config = dict(
    positions='rope',
    decay_fraction=0.598,
    train_tokens=150500000,
    max_steps=4593,
)
Each number is 128 + 32 x the weight over its row's rms, rounded and kept within 0 to 255. Layers, rows and columns count from 0. Numbers have three digits each. The size before them is the row's rms in percent of the matrix's.

# up: layer 4 MLP up, 512x128, rms 0.229, rows 206-258, columns 0-127
# down: layer 4 MLP down (transposed), 512x128, rms 0.0571, rows 206-257, columns 0-127
up206 094:169110150125124089117138148154097157101106116092149092126110124100151139116161193091163127145111175111102136111121151163151136181130098111131174097152090092077174080136160161101227103130087158111130157139102146157129097144128122129091092108140149126170191212152062159128131151158091141126151131090142145190109165087085121175079080094115185192105098175181188107134113101119154117148122
down206 097:139144197130139128115144128203126115151112142132097103122087116143081135057133170124068085158120150116129127128089137091124121149056080093161166155114120161130129128091157153134146159129109102106135122178087136186192103133122098110122142225136071101126184059135146126135142104184116129097144147087119067056119093158123065099131162109164114113112170159142060134173106108117099125163092
up207 112:091137186126159137156193136129069095104099140079136170181104139121117179115121202099148123096134117114061192157144140148050181124151122144120145136138145105117160099129131109087126135125099155115057218145108102112082103151103147186123128165093184159149188160148103124141131112170145081114089161119141133123167149146106090061118118130124085117088135079151117084064118124156143108162104
down207 116:116099149128159169167115065140090130121111094116109121124193077156137176128089085130146212183113108194150148110109093105124134186145154099134071114134112115148111117105102123142116111162105148157145138149073144168187094076144131157124075160129164127111123146130054116161091159054100175129106134140171105075069140109072163107159157138160161107047157145111118143147145116096140128173173
up208 098:063155167149166123131134109071137123119190095117113105123109121088122131098097156122117105140141127122159107170137166140091113136141141143187145119146199131146171185095116081120182104127107117162157177089155134060162064159096137104070117138081139105176103081093105183166138137151076122172089126130128106066122146065148090154097114074167056064157141173160138125147152169103111133111121
down208 117:118148197091169066061146041106174150117095107136176084131198114108130076124147130143145143069154186175161110084142062189131158115133153120129101107124112140160087190152122124183113130144113174071111110136139134164136140132145137167131129095146089107150087065102148147182160091091125170142125120109196126163140134101095128145107115153137147083148158078103116094088145116103123081106119
up209 112:075116172171131095134143095165141171089113151175097082156182139138161155096133119148157138084130139136185127134123147143079169134082168124174156145091128142123148107191104122131130126156106135158176095148204130173132154150094131064133174132112178187166146127096126151169081099175075151134074088188130108097098090127146123141118042150079138108171099134108130070173143090109145125077124
down209 107:151109125087131171136121131137089163130076137144082175053135100139117110135137117127109140151114124137121152064125154141102122127076116092110157130158070142126106106049148167149090168155127054109158133137134091119088101123125069114162123140130113164133087182161105151083109201005184066146154156144146129162071142127159180153109136130159113074119153172171116176136117118133113114149153
up210 089:119125103123154213179187149210128133195125140080151093189117157142169142143110119133118124128128068106073125151158087142112110074153143125103097106109168082128100112085088113144090174143144117075125130122106102158177133114130060126110094145142133122129129108174075135144158077142099137126128187159066150141099176132126199079145139083078169108088102171134091109113181120168140135111100
down210 090:155087071125089159170126177132103190099097166075126138119138116108165196060130110143194139139122099164139133145134104115130122150143074132111142203132089141110064076140093141101157158128116147121143119167134100110056134138126133145090123074139077137136158116119123094137119149142174105056181124089114162080125160140179140085142109155134115110061149096199127093101181120063143091100118
up211 099:105111097126147069184117144140102114095129129090181134070138120130132207108125102148073077099154149125112115151150087155149072150079157117095136047136102140125224103148098109105054076159089149075087100136118154043086144123170172181133148100131112141120071107074138137120119144117094149136115153122128137129116104132051140081126106109105120158182115121113126162152143175130126162118121
down211 103:067120120126162112144085108145136129201055127130118165071136096168108150119146123132079121078119145122117119137160151085177084131108114167119193118134162132134117071104132150143159153176186122156117117084139154144127171078117106147081135168119126141115125159155118150177101110000097136090171084155144185113167128135129122108109126188113126131162132123142117070100099150139156180122157
up212 105:170161067133075129115133110134094106117131155136117174129147193076123126138094177106102187059130168097109158098141119141089086105086099094157116170143110130113128095128100125174140171104125104114141143148131079126175120135168177032149075121194078122112126156134128162130143145121143123085131081152070081096096109119133120180162126193161069059154134135155158118130163112115093182148090
down212 104:106098119136200106134161118154100110118152106142139127147153096162100081172144053072133128154070141090166110150112099112124142141138123118114181109131124078138186156103137127150097060146131133169110129071204188151095136139082134143141072093111109066172117116130156096125056184128154138167142161115161158157090137121143176075078150118114153184115130116083120063119150117141135139051160
up213 092:086106149079149165083141171157135189138178136108169117174118068151157106143105160071129091139090108088167118076125122152085166142141138129139095099062061084085080137122130156115104178135121155178115182163103138094176134119182106140191169134112096082155115154129131105084093102110146135094100182119122187133101128099195133110129117138118054099149120111138101127161161099140054141122119
down213 096:168133100118060064114120085139143063128074054122087110083164134130096137089125143130124149123146112141090125160122138095115169154095118162110118119181127197127113106147135192213099086155064100098077108112125159111144171127109132136102155082095159164155075173129133101185152184087133092124138140135128102175120161127152143141121167111105117078137179090118139073082138102145071131086164
up214 093:128131123136093106145148118198145088089085112178078073105104158087156099106142129105129163107131107103146175180183079128116111097137085183168151120098137181185077131117100126108215129200085113159115162197148133084198134093138122101075076110127119128111096137137156168110123168138125187122115138162151108122129127144195169116150125133160120176157129102090172136120083130186123147132105
down214 101:077148137138145150103083180169119127149141133129119118141158131174153106135118126108164127118125197099108163132120146091064170225122183117132110106161138143119073170133185188059148112109090087130105109123152103163102127153152115101129124151156120131188108182122133149166178060119100127070168095178202131230142140101083140151110142116153119124132075101117129114103153137173106140111146
up215 093:109109097128075195148145109146113147128135117108141176111111098073112179166133087144162167157123109146132144150085101073135102085108115153129134121057161128159169155127149124138117072183166122161107099078123172103057165120175101140135088132205129072173131125210229123107116130139126149154115110122130144118157135099141152125042173122155133143148183081124141182131135139150132137083113
down215 102:129060137095113127119098104142088161124143121102139097153213152095130070138127145120091078131128147149091126113095100128150118103177097114120099043159183128117160167132122075140153132161090084164138217129167141167147071109141117188136126085092152099156126090183136203133175191114136122126108118144108109154178186113097102098130100141057145114108123155148077088106168141134133144168133
up216 103:165120182160146152101153112133144079169196127119136187122148107111095140097173110093125182117190198121086175147186130108147147149100072055116086120149113060107098108130134131046117164138096128142118110173122168172153065130140134176100111107127107141156130100100155129081149180129084119160147128137159153149069106179106130211128129102114175154143137153137129131103117193107130112099146
down216 105:128142068166076134129186146158071140124102128143133065126098212181126097109190131134135140164117115186115121144089118125151106149135199169108125121136102179174113130108172119078156180147153137139104136080146111151132180145130097071099152152150108105135087151133153113178136165194073141116120117173096089120128176083115104126154139100115127150159081166058081099153152086159140136181084
up217 100:112173107162158068068113094163165173152080095136132103175106053108120092103120110095139090128123159090126117183193144127148164134129100126106146174152153162150189086160150168177143176110152081053069088112078153177133084139113093133124141140169139136084082137106197110153148177127128129138167140167100152090086122147108165109127145097131071156076133130147091151151108108138157091136118
down217 105:134095134120170085079166130094135071158101100160144114117087131117117100084135159044120100137111157183089154155136119193141120123137074133143140182071168125107170105101165088130117149102202121149133136125082175155188138126131125115146100167145093124160129129119174167088102118219073125146083117102101050092153169146202164102138117121077108135092147161150155136143115133119082101150119
up218 114:148155095146038169104171073192151117079103086096157151105127109107140125120163125070143122139108133117100159159153133105120114100123073139175116176096159135109142154132097119171178125172137129100152146072177148109156071091154161100116130134167163144121170122187122122065097037097112090084110166166129096101104169097077123141124169098149142103118071149139123112178092112105121184161152
down218 111:065131087100160140151113108079143136084161128069143146087163110138189187142105134082142128165161160102114074139131084183113128103071140142094130101115190131103068138093071150112089117088134095066089114125097169095110178137100124144160065117111074134154075089080137094142131110144084148162140149123141167140191117098169091081117156090110110129150131049098133144085125104129134099111098
up219 115:078148151148113130114130135181148078090144158122135172111109146103100122139157130104124154125141147150092177100192184142126161102147140210134085139114202094115062126132143143117155123104131076186138076143138116090121127152164141097152083153114136171184066123154168144160143161134123131125076097188117134070095110156147109174172143118091072111113176131090105055099112089121168178128065
down219 114:128125132097167144121144093095178101028117140160160135134138135133146075060113137070097097143105149208121150143165183094116075163071150077098133127129080095074158097195096092165152132139086149108138070139126103148138123141123139120131153088120125153076132145069108123129078099127129144094173143169169083151140138132198129157174141130143149152143103094059102145145099144153167120102173
up220 106:112124099180107131035133177103126189129109145164127123149096098127140108140099164114170100125144106133088137079113186106110124135158109143112142117190125112174135123155156103108132139131206133184146185143107124113147152140150105156106171128129181141086117163059158096109109098159131138115096142127148111177067119114156052090157091155129063100184126126139139066155114055191088124101082
down220 104:115081062088134204182160105148129128129136104150102113082138139195206100135095143157114109081168159143135101101135118141172131117127153122172089095099094163118148145130131109067178158124140127132120127139204142093120101134136120146120048181074092122123115179145139078175168137087135117154198147097162115079117111074141182122111108087083164116184183108141134131141139092126160151153108
up221 096:072141164142090125139176153166116139068108142110100121083119116128112129107126126137142134076151153160117135181175188170152132200103086139118132170100125159075125163122183101091128122149104081100103123114147164142077094179108168124084088047098145154151113152120122147078067156063112131074144125058164124142170095172124128116130088110121127097194158113132146088115078156088178153116162
down221 095:114107133098146115095132158114113088149155170122159144130113147150145150132142129130071141120084156083104101086179157142072170153181069083154125045145094080122109091136147152154139171133113090090099134150099157123143150115134042083117165152152063100109104187161092110157147133170137147180149080107164098110118105142126156129056168070044148164153172129133178130128172101150100115119152
up222 101:053120130129035155145139136168182115092130119197109138115092201152138151169096120108143088144107122129119125114069112136109107148109148131161136108179066176208133158123159158184122077125103127146119097110236133117144140108148136123116069195109083139118099146141112121158117125045124129116074112144132115138105140089102092129129165136115083098082100175117170138165125137105136127161106
down222 101:170136136177141118136083150146135106202126162121086216160138122079103103129099141130133113149157153138112122150072097090088131120137155082097115077155150102125147085086159144101176117137063103081110168156158166154159191148130171127079133118153154114175100121084103090142097095164104133155196165164128123142144145136073100089168107098131086128141123117189159125185055126160163157172087
up223 101:095143082144054153105140105158110137106115098104131092143123116124147154166146070098122159056046141171163114116122107106140151118135083102212178141204128165144162104091099137111134133073093178184149089128121126085138181074145119123151081155146142196163093146083129125192194106117094098122154139125108115114154130149109136073111157196141163155111148118134136098140152087164101131133106
down223 096:124140152123161141098123093134158115138122131131132173093131195149119143142104160095131123151095151080122050156156146106167138157146121137102125116054113161108107151155131134074192162119095064122135137093064099070161112140225139105095166089113073101120158170147114167135100153196115155151189150115137069155170103126149105113128145082089080122073096091134143145136128102084158125201119
up224 099:097156153128102089113091096133168119119112145095170144093113088154106147146120130108138120146107045184102165145118144163132105111156082160056150148140173081106089145127139109056106233130075091168094177080112180068127109108090160169110110156113123115125122114162128098178135189136137107183124156134098171155133120136111111164141073138052116124139123129154121191131110126176157135102082
down224 092:177145145084084205178169213108069103133179154182139130149145115101155139123103150116112169186168149076130106137157085046162126150192182110088160102079111151134125129114186104096086082130149104129166116118170200138166180128129152110126154139089119101120086153124117114147162143161094078152113136114112141118120153122162164136131116101173112102128107133154088099175115105150082108171138
up225 093:171112142085105089091169185101124159156128171165159204148124136125155138122182110097137139148089119085103159122166160096113115129090134158132058157113144136194143154160102125114104113136162180117104177092105202089153093134134139183133081121144161066088172135098201181161137155155131141075097135140116150148106142088131176108095139112152175120129098154134151117116109185139124081186196
down225 094:152176145151123128177101212080112176159118078176127142115115172191107157110159102178106121114133126099128106116155155058170093129089126145136149134134119098106138133153132109102152170112184131156084149102131130102145151136161087130067141171140208162166076160111180113090185113110118097133125074131087163096132090123095106166135195125143156136077140187106093110140134119117140195059109
up226 099:151125092130134135200108176131136115177120125114129060104149131161141159068109191087124030132122066153098077166151120145115116096144144114137182124145159094099090141126152127150104108110179099132173175117139151111081129157137146133164139151133140074132146106096162155066193184110146084140150195089164108106125105132120121172126127159079135129086077122135117090115224110165129103107098
down226 098:164127186139141160157082184155139122171149098162099108105199155162168092104160139128182128107142116133102096094132111116130113121181089098096161189114163115113117128134096149100158033130137102131109152162141087138129119180112171139095128129141133168155091173122136107118122093104147130116133169083151159183166177116167136192103032177090111103092043153107140111125113124116112149189154
up227 109:114182126165145145163150150071151147176110140104143167147083144155204113140114172098080130119140085176104081093156126128091122125143117058154168136168167000103165156062119132127148106142133108127132127168088125120138099131095146145142112138142082115139136123115132126141120189136118091152087131144151175141140114077153175111097160143104102068067193119091165100096139124141087086085115
down227 108:190145143093118149132086137159197085132099162165147171101128194189149191121189080162166105168165108186144078103090144124128112152070106099156081155134131112170121115170162152147129080103121148101160131144166146115177128165097157127059172112139169148172133141123124163167078167173163119170099132130144098082134084103099080169102119140177119136128132095142125150171126137155137122189156
up228 097:109131179135126128133098073116126172091131141093105106113186125174140143141151155151122102201233111117134141082143130103104152090130121105152127129128138113106153064155136157139107138158136063125120098169100183126061173100177095111143144096141149114117089146147139133112118139122102143202117083126094052126112165193121098166128182124072134124112065152154165199075127126142133081088164
down228 097:103089151094145210117131104175093101115109136158157123130155045166100162191171163165141131116090119144107168130148113179106086055138140148133166090064133105065171149122168160144137120181170100098116147087155174096104122141106086103172124181138142153068124072128136135139160177110113158144140109122099092146150108177071119142108110119178070106149094149126172125114105064129106134127095
up229 107:147164147116128106090118101133103133086120165068101117129108174136146124139126170144115072021133119178085153143120110052131177143136146100151118079134145100159167114112116094087121133064113133133008116138138159146163135096110118124176159139155116070117159126173130118139120154130147141136070143105163112032132143090128136123142157111124065169094075158121156108105059149154147133120120
down229 107:138153112147090082112102119136139106141132135131182134137122161177156125145197078085166123114099105094167145152132145153180154112131074148142124133141141101169176155112169137111102071164063157073157069193107156127131166164046119208168120153079140197119107087073091141136118097129136113120147154164088056121106119121153171113112106161156121150155089136136170126128172159178148106169128
up230 139:119187169111088171156146138103199162134099163097137070085105132120085162159107144158125117110110130154127075163139132205170164135112108168136166114115136144163101137081175127137079134134149132171168134124140168162163158118107155091129088120143162185074168154101091126105082139170157147159160134164099117080133167166121147176205110159091119131194102111178063116118114131192136148081137
down230 139:135185176098112072102141093151136179163112098138163093145100122096105042092113139133063099126184175094117138120096164157102137132154100073069129158089131128116116128081100113180151148170129150164135132115092107125127129092141147132122170153181122085120080084097109168086166144123130103135164105099122192147160119058162130099135138112164079035132141172165136103168067122149093103137144
up231 096:162143136124115092173136097137179113117129127215050126145173088123116212138136137169086101153102135068108154142155092088154079079123096134138082119051153135127104157113090135105149117138138091098171115093142120050135115082156112123066135097136130124126121129111106120100151081113143184175101121150141148105087178139129142171094101156122171087122176166113103148182140147121152185195161
down231 104:114108076144110114108109076101066112170111119147167123081063128091141139138140080128140100131193034155082190158076105115103119209086136102102133162154127133143155109154137172158092093181106072131103130138101152076142115127113139137172143145111180133113125128186169119115106133121131075150128126108148098084090094114224166159150118132144097138124118089098103123111165135137063124071126
up232 088:110137122082092124132170117147138193093107130135124144142133093111121079105109158117166083150082136130134126137151196110142145154152170159097107061108108143056105107077130138149170175147095045132141148057112155167135195168171120116106104153120086135138083184120103149086077090121125152149094127153171180131149109075124127113073157086089152129130141087170131191115100137141151181116195
down232 084:158110133129123093129111099111158155147132104110118120117177081114168139132063120077123145172083150124176113112185103092092101190168144140129108043138086156178159152096082137130158082123148125099151096136159146138118162103115122130138156137120112131118128101183095152172154169059115087092124136134134176106086092124162145052077060169127189093166130100133112100130110119180081164080196
up233 096:184154118128100103137114143198139138153140150120099125079127118137149151164092115141108120116128166144110164179163103108172141135077117116180150130174151098146162079103110159072129217072109168115213080118150103131138123140100147122100145145088180111145113162192172171124148120138088111105138156088131071159134135119129157149089101093149169100128142141163082142090114159185174201049144
down233 093:107105114143128168139135143150111115059132127133077144081165155142153122092171126137192162093160113094182142159183118148075183113161150122103151149171067123126163145161129118168134086127128143145116138165120039052079111130108139144106079131158072120162098153156131122156075080120197130109104123150114121057134091209141104132125174150123113088129169153102138090105135065154131099172141
up234 100:130111162059143162087169124146099049114098220151160153113133124136106139114094109149127130042076120174064139174156133108140066136128130121120102092172160131093110134109116137118158122058100150094197108117067202146130101187134142129108175135101132133120119158154104120160103165102089091111103138144133090119127156123106090172071134083109126191102162161155165147074110120126122132149116
down234 116:160079110080134136178084109125121099143103099126099079132138151207058130116089181142163130128152132122124087138105134128108094087120251113078093131205120133138097159125091142088124138122149141137082154165133124102147087067176095087168118148130110122139128109144155089097127129126158133057131104155127069073092136135036078143134102151082151146136105122116074096139137113132097139132107
up235 101:153147137126118136122086166125052145150099145175204125189122115159142136139134201142138117186129133169132157160139149134056146208109127125115154107171076101125141096133103156163104177178081131117113171096147176109117110114167098098113140175075080117162147200117132137072198142154100147079085157091152195077129143150149108060141150131113109143110142152158119091122109107128134121102106
down235 099:120071104088139185151113165156136167137115083133124094179138099183132140159066104128198133149146140168149141121076119132121089183127106189104168084097145137128142133186174144141128105132134081120123106226136082147129108122095165070119107092154089163118136126137078102108080159069122137078157159117139141157034101168097136133066151083118125145084152141124141107118091125154165109105155
up236 080:172111116153171140137168099111136180130132132126156131097132112161126112144129131124097135162127153135117178106132151116121144106071138074130120097192131167128092079088095107152149131103102134071146101145119168122147164133081060090130093083121151120161102128077156047099127134147125135211129119156106133041101168117165146038098129143154071169147127114080170123126063173080116146182179
down236 087:152153128070146179145192147105095141089114170105172126155127119134116108110073105146128101146179099049175111126066081090150143176121120164134114170166095131116108085138108110164145107098173117142177071138115119061144150113141144135136143101100122118153163101122118126133123107066112121138163063157115139035113174120171129124154106127132144149145152117156094189135099122114113154251153
up237 112:125153204120124139132061114129106163093114142120123092159149106088106106084132149134088161143160143120140113127153125108113116200129157087113069165139090135051163160113123101122149132157118156102164138154145179179156106168097163105161175125106169195135101158184149088105114108195115165140154105128170175123094086097203139117138110103096168107073121084119158164159163202093176155146127
down237 108:131178146159149088173180176092179132102063133135121107142090058117178113093145139088139146132079145150147120140143170066120111084056148104144098158121101092149120134170088133141129169148114150158163218143187133164150132110125135069153140121092109168124152041133158173139096147173144130157173091135138142113135165089146157127115073115100121143074159148179108189138122095123113150113173
up238 108:103083117109129195102080118114118039123111144193168151180092084141163120063102124110108118099098098082146147117149185153128096116126122125144113157072119117103083072124137159148150148154131099150162179135159164139189098149139151125128084146124098167125167133135201093118082130105101133125100118159109095019106161137125113183176130130161138135143091160120144167127119139129156049091095
down238 101:152175122125127098172130139137176137119087085054118158096150172118179116152121084066103096146126154122163154133140147120173124151116131126097074138198105191168124143159104151137150078095105111127087052160100107092136146115103143179084107160089126114135109093151075172086079140174147103161145157158140160207189116069109120109084155146153147141113150070159135084132172144125140167092148
up239 093:158104125220106093109169115137116133137159156086094094123158116080114124134103159093135126142153130121129126163122102125131166047146150127085117094142184104142127058119134093086174054191139099123098115161096121094117100197162156040110114137105135105156153135168108156124104141110095137108065184128141144053184071122090149148174144154100097114165101191126111139126167101156142128139119
down239 096:090077172090141209139149186150140100130103121111195150167080142117099152112153036152138160134103154144118123077086116148169090149127144176128142094142139140116126142152103145145124119093123127094145107123142135135179126161165119184106149107121085150140139153112171166186207128139108122151146128110101092191103184154142162122129121167129096154142116113104225108039179113079124110097105
up240 107:128182133152077167134136058118019092222191170000156151138154095220135081099101125130234093155095168108100128140127149143143079118149148127134117139131086131146109133135109115151162113126144119115161133132106127168116131172133116127124082152100117132128150111121143117180126150128104156078133120140112141115144109151159144129102137143119152123120128134109117160170108137113116129121117
down240 106:107083110079188075168122153161173192034087083247091109105050132072130176166154120133054179106170086149115115151115082119112157139080096101132137094121151118134123115103077150111133123113117155169092116126134088055105105103138142130161179126155168146113131134130093146093114111129138145172121140102139143148098120127079141145140155122152137140120129100131168130110173141161120143136153
up241 119:153114134142104169176133103109121140061117158148081174143102086114116143121119137075171097160168139185130142160102091111158152158078133095129177114134196071130116137124129093128078131142091124141114103157129089129171142079105091154070041155169081141180130143050092125092179145139102071037104112128119159134130139125137160158142160089144127166092140110105107140107113155150079133150193
down241 114:110120163161206146125179187113055122126084113161097171158068099149150124090123123092100136147103140138106151166103152140134131097171178102099124155066138163066155141107138109124145156158091185062115151165115176119146152122101159135164086097142151079098186063112106090082146178101116078140081161130137170139118132149122104144090123135169094144167071073134122129139190107151152151143160
up242 112:169164156144137050124074160078104137126104177189163095197093127144174121169079103063157132141121102150104146176145122111118109168137184158135126082179123146166153128089097135160119146116116092124134180119130142167102094170103161117166130077131094135149169152148189160115118180183138134124182148132158092054087154125101124113118117080111155129118151155177173157106141093110106173073092
down242 106:069101096082187131141152197144123155114155115108169091173088152102187103160064094091136111128135114160141128117117181105109133158070156150132091154144127136126084157150111130101139136105160110058114169117134053115148064135150174116116118092162193119109125132123129103105143151172079141144121148109117100138150106145126097194105128051110183133065144100161094155154098184142143198175138
up243 071:113096131141122164152185120151155162090181166211088045133144106206167140086062088163143125150132114132120141144107060138067144181154165114141168089155160064087130089204164113125138108123124167115110088122150143108136169101137126133091141122156138132094115100075104153156119079106118093142169142144154179103127105083135102159125061108104171102101156133129097141120114143148090155112176
down243 068:149136114113186086099118123134163094144104139141146158163126108096104107137180137132129045215151149097162171186129194108101134140177170122174076120135139106112118156108077128163104116136115094058087095153131095093096092119109118093192120141180106110084141192137063153091139160072151162100173116119101140098076086138133147154128067134097123122144095105138145121112161073120084163152151
up244 105:180118139115129169102130112080158082127140128092054131176136115092092139129125149138055061160163099154094075109118176125136122137160113123172162122165100139099158095080137141160138139125112089130122122171099151118180108140095068114096134158128158109134134173087158090162147117167185161107166124129070120211091094145112183141142125164089132111109117143164167059100140093189097190108083
down244 100:161067122112061143121081143159100122146178113134122170097209143109107146193120092132157127133144145120138066098151080131105116153104100149165143114141120123128107100133110236114115102095118171124125129097054120141128140157106148134112103161134143153150145099108092168100104117115167135073154134145109103154162171055095113087059110113140101113210130121106166151081172138209160100159126
up245 086:180168102155119115200130145144125174097164181102098166173170081171143177130097184076130121136124152104074128075076126126174145135125113140186135184108139145134119120136095166155123151125135132085161145147061081122177128101105134163174120163161120161081125063146115148065115103143129136124157144109174146070152169158072139083072151101109189070106123130176117112127116153108095146104108
down245 074:151151118110155126103157200117085110108084107106120173057122161140102099097160068115173123159076124099095080089098144150112154132099114144148117090104090131061142100137154101135194108137174109101112137155122112099153165155108128164112162115087180149114173096114113133082104127150142134146139136051150054092172103138100110077128089114105123136150116156186040100138096063090085103168141
up246 096:091095084126109167150108150151074126107080130142170145140202135092121156156145143126088111102166139122134113176173140116129156153060170088117108125130168092122097168169102155085147086165080184118082155118048105107107112108179100134126155101124138148166148201128130153113097120150081101161156150092096126174140230101090094121111128123066127148136084115131108095146163150156121195155103
down246 094:131179142125126129129108086142141134117138146143124138097080129149091068154147155141137131095138098134063161132132105084147114061166182157111124140078112150091122166137088176170142155086147050129176134159141132152188182100146119092129169204180149125127142144144110137109192131070080113196054157135162097104093120141111087129156076158127135150066179113154091187143158139146156107110119
up247 111:106106128180104125178108133137166180147159107075201108117088132110143164109140109084115116118118145117141150150154066126101197138180085124164086122214072091182147141149106127158125134134096109163088155058107183146118083132127161102147176122116122066146156142124172105165099042167093128082135092091152166087116166161122122128156073169141127128128165148112173138105148088152142134163136
down247 114:153137139136111114111129153151067103128130164126111172126173171115128140075145151175121190130132140126121138155051122151206154166102137131070134216082102140113143151083099157164097143087099120119120141066081113170116125099137145124096109075152139117131171176089134140102124178200118024134121152202129194129125115111187106122147133143102113114128132114141126157163185174149150101142118
up248 111:113110170133133091083109207142135097140076160080078142169103092107103138058093117126100122128145092086126123135137112131139139112104148086155100063153146132142064052116065211157182110153117151123156186107145105069168165164136137101172154136138113154110156135143143074156116097084118123119091124177131156083135163133129082104092107158123130113148129123103093119117125045116153103080064
down248 107:090159148121161159118136124111127123159149104126130125164145090077160068146112203121114130122069144122137199119125076137112160152066140104119098170115130130109102085141115103092136152140107082047099078161157091061148098131144093137122069140129123102129103136111136124164174143205106149120110039146083117151229124144128119125189134190129137101133183168131126135169167131100122116133085
up249 107:062130137153135164143118141186102176076185186107147137160089142139118119125137093156081142119090137162179080079150159091113101104095163140123154081134106093095176073154163150081099140140082089129125159157113097133134140132163126167099114103172105163103126146136129088117126049141177159073113111110139164141108102136153073115093127146093188097108144135086128087086120108089132202098046
down249 103:145071157124200134104111119101125161109111124133145136110083139112113129168102119112146081136123110141137091078104138147105161132117159121156132137149031148117087178107119166097133177131112105100160087142119121086075168151085123121134184176155202201158099099204170160186096179154167152143062130118092078136142169157142088087132108119161108195105111107097153122138130133159150140164081
up250 103:130149155148103110116131115098126125155100157156098158125066127112143183079103055147130153131189112070122138102146121138176092130123123169108113142166157123139112164140122133145134140117093166126155198101147050088153150145093152107101140148146120151151153185044138096135143066114208156151142128109125175114141098104173059162130132125084101114138168172191158138097148150081087202087086
down250 100:125150115143161075129110181121135097116180115117149139062172150116195134115087039119161111112174118127127129107122184071182111186168138100097118144116127107100141151182072102120126086102077117153092162124128149135084156123124164119094112128079149110149110174125128137123128091115131137207096040107086086108108144139101191127112160100106138096186168200079116152142118126079141137117139
up251 123:118144122109120134072082170163105126127153137150042101131134093134072120081083125107117069166130151174102146112140060112130142084091066149133161104129095097147111083142119069122150185093103113147084142188097189142112105171105155200158139141183179114141118116129099099137144131202131143118113149164144055112127086127106137110193132129064128154082156124131150119114166104101178109129100
down251 122:154204096172157184202151054086183143116107178139182161123112133144126150155208156179100111132101172086108116138127186106136184132168107155130149121118106143156123112091134138149146143092109132128155112122126163145099147079183131126136101105105062096119124162170090119143137154117087127139218127070167153167117145147121149164157140114115130105178126175097121180167115165110157172086144
up252 098:125168129185134047093061110131180163108171136147122127155172111133128147146054126120148096127050148174126150124080076115117119104135102143067109102129156130127099141103117138139118121151099070144105190065128116115129136139161147098116107191128177192099116095131173102093154153072087169118118104100118075112127123107117155145135146093101107111030141172109166097109093147152168094172115
down252 101:115132122119081131089162179151063078067109073123124112160097188154110153140119125148116116141098098204105166188135088093205095148139081148150080093159117159164094124147123139060118108104140185148132158154119126134100118126171103106176120105117090104141126177108146110112119114084120149112134179156105167133058111155098203165137135136135160165143134063115122120105055145097155087136086
up253 084:156157167160092136133079108131119128081078079132157114151146092134111111157134068108157159084098099147097178156136083121049077155142168112107087148121122126112131103132126121164075168111111094125136112148065175148116181146128126183186107115172139106192121111137093136146081107144122158065155062128067125119099136090167135111085134119092163144114078115189155158183095180168095115169105
down253 083:070099146121113076168093160155158110116203078153196140130112116122088148071100097089184144100014101151149179116134108182070126114172144206102155139120156120149163146104131123140115158083129092128160104113123076107204087151100140144130145102137132145072158143123151116124154124146111110101098084182106160143133117118098164135138078126146129083095114125082106100148131123082167087130110
up254 091:109112102112151156144107148066093130116065119102113083140121091169108160046109182060117106148141079088144096169132132124109144137174096156141081162189111148097142092145116117083132183109150080127110169158127126119122096106101111116058117151112094171146160135167121171191123148114118102154176070145082100162094178148108187092180197154096119190107135118126128107131141102107077109122106
down254 092:117140085153113145132128071125095106113094154107077127165087142150154108069091130081160138091133121160120118103104161154110056146085142058132141111095101152094193145081071107077116129119173123141100162121122133087065134169080143149110171070153108075107166169127164128093090133088111213140142171137135135084149120108155135135103089114192143151154112129056116097162127111200096109120128
up255 105:164145102129172106056162145093154131088116166156178152139085084090124119087078171120123141130142170171135106166134128123085163158093149118132082136114121089200139100149097102101133127092191117175149100115095180138110075102176154126133099183127134158079167117123116134138125113125151115137155094061129153150127104166139117107168073109154141109117158166176110157071151206111168200065086
down255 114:125157087132055164183137123136035103137135146175105098152115176092144141133129134145126092096057116082189144050116113156073143088122083158145170166139152135100121148072144137145177118133110118127106133139128074118101097102139144135112166060090166108180144126145097085180140134084142142097190119144129032119155129119105091104149167129112142134092123129102140077139157119140172176172124
up256 110:121080164148110157142136134140126111139162103119183175122133146149064134126143057152138095111145153124124109158141117175155185147161145114166100125105144110068096134125171193139071162168171129072193109163082152099151118143133093112136114112155085166111135126152163180148115165166112165196113059170136106126092180154229134169128150085163110123163119163133183147111095166116117153156097
down256 126:120078085126131154079179096172130134190137201123138144177134119099141126153134126149141155088118164136131186101084129108144163106128113144070095169120065124135151124165140081117159129140174029153170072130156154120133102135088115127073115151124174136131153165123098135081163098039145075096125177139140141147182099105139167108121165151119159139122148126123105072131125092164064196134118
up257 110:116165146092110068109075150158145096110153150160122158220133113147100165143103095134149117095121128102138070160158080087133147141130151088088140123149165131136149209101086174154122206107067171153179119137174127164156130131148143139126119145109142178109114146086169173119115172180094150154104173085122164115150182132106135104113142149086161159082134127169126065118183130169179114185120
down257 117:149120096111106114161105073126140104177103108115160038170157122137117131128116139110120097061125165154146088152089034059147127163124116159158076093158086149069095179148106076108081129150113113161155146162181173180116083110114111115155140165141127165091165069127147093092110127166162165122118098130106079112110154167121097111152111090112154107122128077111129143154197143130144097087080
up258 089:100121076165155066096134091068154102130164117151058187119169157159153148096062140113111148125101148124051134187148128158105151130128126090137150124137127137122079115132095139147083087113168102117104104130063172164163137091169128115112122162096094118087071125176130191117062151111125159110109098109132154113055107135115140182162112118171134153115079149186152124093084151155170102075130